python train.py --num_hidden_layers=18 --hidden_size=128 --num_key_value_heads=2 --qk_norm=false --parallel_block=false --init_std_down=0.0802 --warmup_steps=200 --final_lr_fraction=0.0 --batch_tokens=[32768, 65536, 131072, 262144]
Each number is 128 + 32 x the weight over the matrix's rms, rounded and kept within 0 to 255. Layers, rows and columns count from 0. Numbers have three digits each.

# layer 8 MLP down (transposed), 448x128, rms 0.0801, rows 430-447, columns 0-127
097132110154144128177124100145156192142192129145105103096182148136132122130157187175151097180148134126135168064143079134157103143094157198122117170165137109173096151121076086164107180061127151145111168105146125117106189143132153175144112178083082104171112129069171127089151084144125146187130119105133066121106085078058121099137124142114103185078133090127094116149107114174132122152112
184112101167200189112064145147066151148146169127125093145121148174134124087108132143167154102119148124132094146105135123127112128064134125078144098109189140105083168131112112187175097060120131072177134152167168154143103148161078127115114103124145169114138103090111079132068083039214116162087186053124173100153137160121137117156175125172170158102132173179137088114102119150103158137123
148102098119085072090121130204134159079068047123133194140094080132100149178118129109128032115173128192092176163156071105063118132084087136119116131133098109114171121134113183167129140095106127142127094123178120158118086117143125131110175153183118115122117149117162096127139125161104125064163090137137132124154152144089109171135126099116115069177135102079079121120128175077169175112152
130119108198155073084119142092089170196207077129164201157127112133086159135120075102134086154100077118141124129137153153157095147178142146127087105154137042097176145095164142147055138084122151116139100147094144148137141127177098086165177102079143107097120139136118148127098152114122120117158140145121132139102171141100082149152109117131100106145158077113099077096189062139146147170162
114103135096158150113140194142204116152118116148165134169127073159128149129107124102134095133201060149173164130138064118129135145097136119112136046110186131136124171150103159109186133142150141142130156105133183115150131124170148119119120158075125184143112143124103104140083121105136118090152132105121118069145150109157131088147150180116145119118160091163109181123098112095160229113110
138090172120133150075146125104120149155136140135128200200106147134128088159162118180103124098161151109158110120157175146154098144095140131201073165065121097114136108129092088192169155115145113129128148167170081058135111151096145186120139177107138150109121103109126145162190133145202044064133139110145099112086098110106131143108103065105141061092134140056087085142144071131106116086118
133136157045100143087157116094168143167106149137109121148159117163141118161045162073090090131155103090178132113111149107006157132143094163115149090172136156110161119140059159064126088147115141117108103095126092088071141133160154137167119129128130122119110143101091090188099160116127145108114235154114070090164142102141155172127050160111104112119129159192107109114153154134056135105135
122092088175138096151065097128132101153164185080159093152083154117147139119087163216105093160147122156153107124116161188135060118073146125147118110049144123156152168128081096109119070138165125156128099089127158078126125099165114103122083118155114140177137132046086117097148093137178129205148088119107118146109104102177127140130096098152151135132131082101141156117114135041113134077081
135139114154069127168153105069099096107083135159128112090122104080113149070156090141128115112098086145128158089132102124133103163158142090133104145172165121105104164112152086109139097152151134120085137117116166096103181162106144134129087174134090071088124154159093093100111104094098175143096099127138142141122101081099136119117144134172127150095141092093127110145083115051075179198125
095154122099160128109149122092069165192115136144113069177144157161189165148061106089151126148089078099111125115178079101076179150060115122073134145132155099119124113138153154141148096157118145145133128076137082145091090106138106139086170135080081111077144131125095111177156129124135103176161154162125085134160164107102109117124135106110194089148165135156072063180155152109134103161194
130144123198081130138100203135135113106160136121165110081119131168113082119167082141122154113143097118133144147122170079168101126175132143182069122155113139129101105133148107092111133158167164126149089153160142177157137194055138128111109079142059133096113084092176069133110128154116165093157132198194122105128134135106098202154144128162153211149111162093148111139112146146186107111138
176170148123128147093158222149171106137144063110105130057062141087112070178151099127102125133112089174134151149119145102197072124119158100077121086082130115120170165120058126137160149095145156111104181189170144069183112150118099109171188070213123138102101124117136170139108102081111166108113131144099148135138141151170143078154163120137101171095099187166131068110178162136158133095111
075100110158145110155097136159127135159122100108191163139166153129084083121054113129080113157094114127148084177107085121109098161181187148152159177130112125189183122080104107126131116114219126126110165097128118103110093144107140106188099166088120117154124146141136138108099108145133147095202134112097118177135131090147087134117124142104105105155183182136083060148119105115160066152147
128113125122110167105074136131109150145038118085121138120137154115108128058150145181198160093117116110193132183162147130121075097163126159142148134115144105097096125083123105140167181155083149103119116114118099139146127158057077086072111107168144179214166114094095107144104133109177112166063128147117083132122116121134100074168113197151106142160146157109174168119136131197062200097137
158120188129063145123074139135124200103160140185184078144109082159120080142121156134153093064185178102144147103157142098109139151133110118133161092113124106128171084129078152152170103122149136111076116179086153131119161055136044152171092112165061204094085179155096087177138195130161110190179138135130152130136200136120133145167123222136157196157114135097192147149113120056058140146145
083159143125115199072138199117130131075138151170118143126179154112088153139181108107126097080149158192151109199135141101121131120143145088115145144224166107114172087144097165110153133086120125132177162091098123163102076132127107083088143165153142118051067092153119112128087077083105120174135113115110146115085159202143212122179177079168198097145131085069169123091113138109126164107121
163138088167089092078087162139130123165150138097122134140127163181147071117173104109157155172096138093118099141154181104187152070119134086165146199111114156119118140115116152169112104134130038108159150105111137139166113148058174125082137204176181175080135157106097192180107107141119077105088140189132154144108135115151064180103117091101123111139157177107112058159096048118145194164137
116159147118130151104075052096154126148139152127072062127161115099137125132170116112126113147149104117107147094132106104128114179131106158102173117142099132120107138153142132167108128103124116120112119125181081123152135021213161084094087144072157158147121094100126154158145133116158112080124112136116087141110125119126176108079096117118144069120163130120102151084180094186071100138134
# layer 8 MLP gate, 448x128, rms 0.0829, rows 431-447, columns 0-127
153123117087101139130118133113112109170186190158160053104064140104092091101123114155094110194083115114126142143112125093118127087171110132196131182121163064140132138147119068115096125142190178177108122055106150150110155135101147129136139095169084115194171144145183073156131166135157183180188137168118165157099149112132223097139083089171136136147114180146076106122100098097118049092164
135128128111176175145100113077098069123160196105121106177124160091144081160166090059168134147138056055183096107090162146105192078140148156153104133167101156130160144176099113110146117152133089113139119110106091075226135155146077132088131164127120109137160066109105025111112119149149131168065165131140093129104096073129163121136112098133146152137189134139160113132145184189081123129141
097217146092124095145158158141164154132128113120131113126109127078121161089099135128109140092168110139123144152175114122106161104138088187197145119162150112139178058178124145180155178130135089159131193150157101125127122146168137099106102187160094140151066171094131137088194104112161096148168099108079182142170077119164159139164152113126142091160115090158132130131124185089072102106127
148149180099121102138114091134111107128087082162133162067095143157159166145126139091128133102042069127086142137145128143115108094118175113128137138125122127107080116114144152131135117107144152124096140222074102171138085147159109110123193126145196116127126146150159161090170167107164117103133119152185110124146123112096191124122159100150124112185132168112147106130123114135124139188103
115125113127134101197068115098157144084150108092079104086125105152129182116111135103137124104111146164129147131077081111129151163164127181105142108144129159106067159184146086153107080124162136099146148118138145162103132106182115033181114064162147056124141112174077131091119177154094134135156125126145152110163086148157072123103125120186119131172122098180161138145116200139152128154121
121099193134089138143078097143135170121148123086122081137093171114161166078176135159125136126153116077107123079147098183152122103094099117144120080150163123177078112096191143165098113138192088101131083098177156101142150027130157097075139144172083133101149138083107075126168114179141123185135168125139141148091103174119117094139148107170152149195117188112144138134107158121151111125145
108041107232212131103211081107164125116108133202140108144097207166134097117144120165135127178076090138136123146064116090118140132076115132184090118136183112130110146111105098131109110171167129149167114122059184087200137130138134102132178132084109130126123071114137115086157115166121124129116156082154128196149135113087100163072167088140145122151124060142125092137141106108178137147139
171101136135123125076137154136065142167117099132114122143123146110124081124082094145119160110187128107148074110126161157096117070116124177145167102090125131117109103119103136166142122085129108096143146136121120087148110119148143140100140112141145146109078127115114159164166133080147118103143170124128182140139171161165139135121094178141094119139129047138095138163091126103118119108129
096100136168140126126159181129130137186121143067165177171114115164086169135142130123121233175111072122084191123088137129101164086136123133123141165097088190158156129098110113122118144162205025134123189124179092142163122153147193207098144121129160106154132109150096144164083184188133176060095106117113145186107074132107117187143147113116119149114167110186138140078087137144070126160142
163110141095112062121140130123114161132125137181164154097097160159217161102128152127105169154128163093141127156182123140188093105164115095091144146130153117124143114131111109166100092082137159110143101129150141150136150141157078123110096064119136141125211120089161175101033125109180128095098107115169072153114182150129173121129074179106115105122189172137127161069069143159170139086106
178109170125100152168095158108145122143135079173102116067072135167152114147090075129127153126082082159131198090142083144130138115151162107124104091120173160088114113055169178154149149100145124152168171122124136113119153170140077120198146093143136156158104111136173096140159161117114156080117113161100089079109118183087120152140058081146109116090147098123113170136145162134139114141210
139107106147114094150158155083158137095135127137139131115124137177139110117144146120088159046133173099115132112175109097062110106167134081066122124114130122084114102175136138174029158101096157108114113154137107176119125134170186063150158175144115148112098115143166146103140143092128145133094177183141138151166150105123087113140125087108189064142201140094171133149140130118180142137158
124158144137110130095067177095179144114178066083119104106098136122081116189204129124194199094136115132134125106139159109098103089133128163170125103108113177086090188108113130150120139138146060133148132127145163100109152173142111130175114120140141095143125100061122134111148126089176172129092083164090113125159094106119105112137135164094091124073075155142095083157162160170142147162132
133148116150192154096090190106124123146054145151129118131050136154098091116113156151167143156076103096190075078094147156120109150137111119213152115143112186115149118135140145135168090134063043206164120089134153107154128139111162120062122140141075156124146129122140080098145146141185126170108120105097127203130084060153125151090110125174082127122105120116228119083098172134113131161124
150117134136118099121190104124137129101122125088076100136132144110160169125125145151095131088099130153109094113078124112101089100088144136120092145161107159154130160145176066116166098153154176136135158159104176136075141174104126155142101071128091081081115133145115108090154106147096143175080108093130164108103056129187125121131128113142085163150110181153106077129112206121056115164116
159138131150101160177132184116114121116093150100146113111125139104155185156064083156150163109141151149142129125090121096146138100152102096106139116174136175151213123134112146110154148131128153116090147161149116123134151137130127052108176125122140186140154131093119146100120068117164063144154066146240044133139120137144151143159132174143155051101139113077179193124117166113084158114108
139102107157174154081122116138107140182144180139111112138067091146082070144156118119136208201098133131150064113135176109066153180167101127139143145110091118125151156072172150107129150132148087084110132118123121172079135150142163115071141165143161168122107077117112215132091168157161091136126066140168150128063157132094149085148139152115163101147137174179092097143175128082118130195113
# layer 8 MLP up, 448x128, rms 0.0777, rows 431-447, columns 0-127
140153098100199135096109129081136091136111159113173082119119222145121143154221152161142134146061163077107105108168132117097105104170139022124146133179124131066155088103124095133123126118087096163180135116130098154158118148171131143137144144096142120104123135178140147153142137131167167190139152150100116181172159132107068174088119165144133073166123113097175161085132086157097167144234
110141170102128176102154098130168179159147150089090125027120094163160161102094132140088170102169126150114127147137129117147208136179131161102064076146096121067145147112132120105132107092138171100159161143073157185103150107081087108171099173108117149108133086165121146091182161120168113208126124148123114089153134184142126156167072146142125130091093141144113129175199143091199112162118
118186075115113170171158126143182118157170132160161095116065128145050154109153114178127064195132096124115145139097158121124094125158115087144118158098132122186127158087156061096147127131143106104167128136123161124115113113125119086124157127152159137126085096088155187121134117150066165082135118126090172114128105144098122160147097073123108115153145112153214135105176099129142071108124
185116122130049116134107109081077128128106080077178182075113138166152084082163150118179115160148106107034177133123186152101118123117104135088138162094116133090145129122105122131134129088121090129180107128154136181119150151060086192146150112146125083088117124141131155159152145117140089142166119107109082135132098129106124200134117135087109106131118113119087133144166121172089159122172
086144147128071142101180182126132120075083180151178101143129151116166165125117170097103079148155155136112133173092110144107154112127163125161134103187111159119112134099107169129150078138116142141101136143150074175086109147140136150149103136124148133125115105168108156131106147128073159149118140111150117159153145109129150196142173111127109176176114136131160122123102103145173192192152
125159129201173096176134089115144179125144130113124132124136153138099159083070128102194086129066154108129151161168097152123141136085146073096151169071116200107112113149140115102124082113110169106142116055166103167138088146210075168068213135153124142152092076119076101114147132135166118178214165176153138088146092129091120163122124121173104131102137150177136120105130125088111075190103
191168079145146124164155162155143113095118082114101128116137090133113121133133094109135143108114176172136145131127068136147110088076143142166167136078115137099199147205093080112114192142074117122180146161151044150117167120145085084133147152151151126155094151156150060125158117163123125122130100136145159112149210171054140181117163132171151122121131135112087120143145068088092052070149
158107135093113141113101169134069178073117061128093144083123103123181090128122141091138113132196131082131117115110152150135106110052143141109097093111054115135158114112219143152145115110077156116142131169147132095166121108133123175126165136096117081114128140148097131144153130119121166092096122169103126164136145114125106094183139138076113128129124108099106162125163205172148066125095
133120101178111119092122117080167106088147119103128183119084092124133177110102145181118124118140176177131097113144153178130182115144109114150051152133142090104133190111096093137104094076054168158163156133100184120151076128088091153107155149157089122102196139150164089133127089140146118149224084109109137124115052089163146107164067118147118134092105106103097116129196163193128163127123
151112132147096147119094099106167101150186123055140212145136105070152140165139087135137184117132117139133148110181127057133158121146100090104143165067146137135065125109118107164136127114173087138139175128127163113083091104084185105107071120123131161098134146112082144127087127052103198137147078181112144127138138141131198134119158138130163080149147154084101155127134123180104138118106
180103147154153097114082123125068148093076114093138130083077111111073131118127121134107137140171115096118128129053123156128139164097162148135125142131131126129181122135103133130072172171109082099149084092041124113108072129029155107135134086110094121107109147144118148082154127136109160145057113107143204191113124112151170135158167107157151197148097085096182097125212135162179158111118
147173112137140193107100155110142164108075121095095104179141128134130119137146099097122115120195094104106119124114162150173164155096121158118129101157124136115202161126146132196175109133110095035090118133140174093103125126147133140136173089142108086186147132118130138169134141125095148113058083156179188137128158130136130108117139083105175154118144170096164137139144092128145113118105
103111126120138161154077095099082118130163134104132130076127126093078177111143170046147209129135167096100132091172099102117090073128161100114170118081131101061137122092109192105102183131125101166089139079110106130143080153192158115121118156119088136203226098134136113117129130136105080111159119091147138151087126128155079114138118058217129126165115116128067208144084127102110130095129
101086042089131141120137160133181150071086173151116116171168095160063132127183083176133220176170184147135150094151118130166162083143118166105181128093200126160105147115059162144112183117132064169080110102145114148100090155120169097118122140131192169144167119087085163098072161086070157165172159160132088170182140069183107103103043160107114080135139144123184086123123116110088136155081
106125129113046153136065110150144116155130166125110164110097119100134168157164113107086165088086133195156130182143159054156115207142161056087124121174092098117126135121109145146123105133115099100142129161182109128149163133146149094121102147099113154137114095129166111123086201144143149165126137160088123191112139175073113105138111087193153167170133152151059118137166087111092162103129
087077098150160117097110124091170123182095145065081172174090112150203066113173103127133107094104072127119137080168136129096153096094133061121115124096087148201114138176179110119140073161128153112118127149087145157174135067130156133161099164155167063118109102121175127133152159127094099090171211145153125115083101133177108134099107111065129127153147137141091121100089128113082140146147
058115126116123090050171133149113140107181167126075111106127135167152121107102132146088134135110106134122078085147110122128141053163106076057144156143103107135156105115091123112176052179094130136148175168124130139096139145131206140152104121114111136155115133093158138147164126112161037159155114163171150162141122149201182098118093145121124126086084145126101083130143151124106081158081